From a checkpoint of a small transformer trained on Wikipedia.
Size: 13 layers, 8 heads of 32 (1 for keys and values), MLP 832 SwiGLU, vocabulary 3030, 11.2M parameters.
Architecture: RMSNorm before each block, tied embeddings.
Training: a variant of SOAP for these matrices, 688M tokens, 2624 steps.
Each number is 128 + 24 x the weight over its row's rms, rounded and kept within 0 to 255. Layers, rows and columns count from 0. Numbers have three digits each. The size before them is the row's rms in percent of the matrix's.

# down: layer 7 MLP down (transposed), 832x256, rms 0.0909, rows 812-818, columns 128-255
# gate: layer 7 MLP gate, 832x256, rms 0.0991, rows 813-819, columns 128-255
# up: layer 7 MLP up, 832x256, rms 0.0976, rows 813-819, columns 128-255
down812 107:117103120124151083145129096135130176144103129065088155162098138164135139155122150147098167117142108132127164110122128102119128145134109093124090107171153157149139142116102145122116149118092123122118169105117120109176101139133127133084145102136136125107136096118118139135133135128168159155152098163157138145134093081102111144168133149155140090124108103125111137103100152137192131097139
gate813 085:155099103111132081125157138116141123123162125136109144131106151113102105163124116134080130102136176128127126105126122118152120114123122105123174105117119082132140170143100072114170128173087161151135120131123164120096125113135134160108108119152143164139149156123122138138120062131127151147130140110138117128136106133123153092111145136117112165136136157108173093125126119142131096169115
up813 090:152117123100121120165132146122155162133164155146106167097101106146129111173132118100130120112102108155107092066116136128150110159138113082116132141126148106149175157144100141139158138145181110095167168134146150119158132142173175108157147154113139098125095121139141149149110108114131138095136117122105116161159171136158128112148114127120113083133178094136108160121088140135112119120128
down813 084:123128115138126126140166094142093131162117100130134139112134116114149109083120137074099130177116188142191144123118121132150131167112051136149161097128154104127124122112098125109168123169146125153158156161126116123097121105135099141147157153114126124104134128116099149185108113136114076116128189139174113127111126111132117162143120164141116164092152147115120141130163101140118131118148
gate814 099:151158143081092087153089096130141105174079120108129166155074134123116113114119136137125156135131130112152150134116142096106159157131097154139117131150112111090074101133124137131092125100160144139098145080157167089105150139147152175173140139126130103120107136169139110088158146110168149146143144104121146156091106108139105141114081099160162149147150124113107081124109085104151125119142
up814 101:094097145091127077135121117123076155154123136087129156129155108141130137106140159123196125108114119128130098100102130156127094129169154116116122126132130110127115157150130082104124123136122126120093124143139104133095156096152086145097122112115108137140150117172113133095155105083139103149110114137131159061115140149170119141110118137116122114101128162099141109085146155164113079183090
down814 104:125120127115119106148169104122121113144105110107102095097118100101109113163120116203062099088082120099136143113118108107133128124126161143145124118104086148093159107156157115093125087094158112131102090155122114151174129163146099099151124141120103112126148105092139140114150102109151125145140134102130126127129091136126070108121128098143130152117156133129165067155134104160133136133105
gate815 101:136124117108107132127148144131099108116121088129125166105139116142094134127143133126120154155158144148126110172154167140139145083140132130101163130145120136112140160155071136135126133128186135086151092123173114169126107144117076106136150110123174132088105115128114153120133111136150127088126126067142137146148118101134087134100169101157126106116120097111128113150102143104092117151090
up815 099:140116117144146105191113124130126144154124124098117123139116118135115127155116099121141128111138081138120158151133113148149119135129083138117115100107111123121161101120105178150147129115111182116134120119148130147138129088089119089078184161120118091145147116143160189109122105127191122146134093164106137141100158130129175113122161161164166141144167108115168147180143125108148114143121
down815 094:178094112119114167118125120129153080118156096134147140160112133098126119142149143140128112138156117156142116097150132158081144130128118161162131127121152156129170099112101140125098144148117119147098091116132114127134147106123137141103135176165127135108118125088128123118115109127170133131131124121106152100127153113141126107088122116114144139170184188146122133125081161124127121114143
gate816 099:130190111109146106143154171108157129129086164109146151108121168103162110142123139106098096102143144113157123144110105139125104080162100109114123124145140124160114168104127093119121136163133126141181138098145111130131195153103107143139135139162134125160150136104092111168104156084108126101118124144130136179174131122135095113096129150133138149098107152138136085146164126112079099186139
up816 098:170137174129127159139172123171169109120116147196103156082121161140117082080149124137145147120114133145116145102122093155122109163145107131123104109163114145080122121111146145128123107080154125120115164087136148143099176109114123122148136119110141104111108072158139082140087122081136127171124124146114123117168118105138092153134128181104104131172099124101135163102108128151154136145143
down816 093:142134108122136131137108136117100158089114113128128137119142131164154162123137152181108121030156142132136128117127138112145135111125084104142147138148148118129171136163159134162111188135138114115131139110137120113130143076126104132128164099112111159115120118124166144105146115136153159141127145139103143116158143150116144113161150107111139124148105092106110138149122129162130152110138
gate817 126:139126118126159093122140121078126157082143103085118142086110122079137120141122128098120119159112133125158135164132172114091174114085128131140102112144152139122141126159071147115126097119143142143086103138176136129159117107120136169061157067149153132135122142131125146124093107122138157104123099126159122145144093103113112098146153111092138165195141130131103115112101159140144121124133
up817 099:118124137137103130143115121052186156108134139139096157084135110170164114133106143099166134104107108127146108167158120152131117122116102133121091183123088108188104154101129138106168119115141177144143165147100145160086163099140102166126131120117105094153145101120098151139131111145157137121086133178097127135109156161152135104106105141143121126106129141125141149149148109105159123108124
down817 102:158140140122115115105158145186110114110133149111125078166143151121097096140143111105092134131125153142074145118202093132113142126152152107102167154148120151131102112141111110140153182166095133105142146121133147088119110098140114101109109099100141122154159118148173166102114097117087109151168110118118156129128112116123155126174176168153139114100142069143118125119171129130127137130105
gate818 102:120143128150132123112146097137124122124103134145111125132099092137113131125114099120120147181125134141137100098137124118126078117126131154177138115135101080120151128120138132130117133128129141111151093109123093144097157141097150085095108157093124089177164178098109141092156121168102093134120111167108151134146140134141098111121122123085121086077077120118137165124173120150136114148138
up818 106:108094123145127112096108200160155146159161109114173134085132102095128131096110120132121098147087181064156126081107169123132153130094150159105129155107105076100129118128117137107115125103082108125178098122129109108165113125148121134144119089105106137164157132179115103170088150134102165150153141071151128156121112102138149126054152119135167159116121097093149102139158161115136101128129
down818 113:072117104148143150117120109126148144101180124079081071146110126125096146141186139073109133122105156121120111130153131126102168145098144187077143122113093126113142103133107103105158105128082124105141113110098141085132110139121092168148118101137115111136161178144107086111093132106122124142170149115129088129108135110136140134103177143108150121138128070116108097149134136107116158142119
gate819 103:132122145097104130116188121125092157139115132110120088096102170115155085129139175094176182191138136099101110130125140127161099123137157121122145102152104102116088082118117094156115101109115128139187158106116154141119119142106134146092098166100133120125133120132168085127168083106153142160108101086144175126127139162154145140086076086151128155143141129126110102141141164147101088194090
up819 104:168173145187152147125139090155178140119146121107137166112128106113116123095137109161143091145092159130087137157136123156118143118165144137110168058120111154130121131133066115134131110145131124139116124134120128128113129092097147170113136124099141139141120100087161127154170104108154161140112156118097142105158156085138120146150107119091099113111125088115161128127122149144068138111128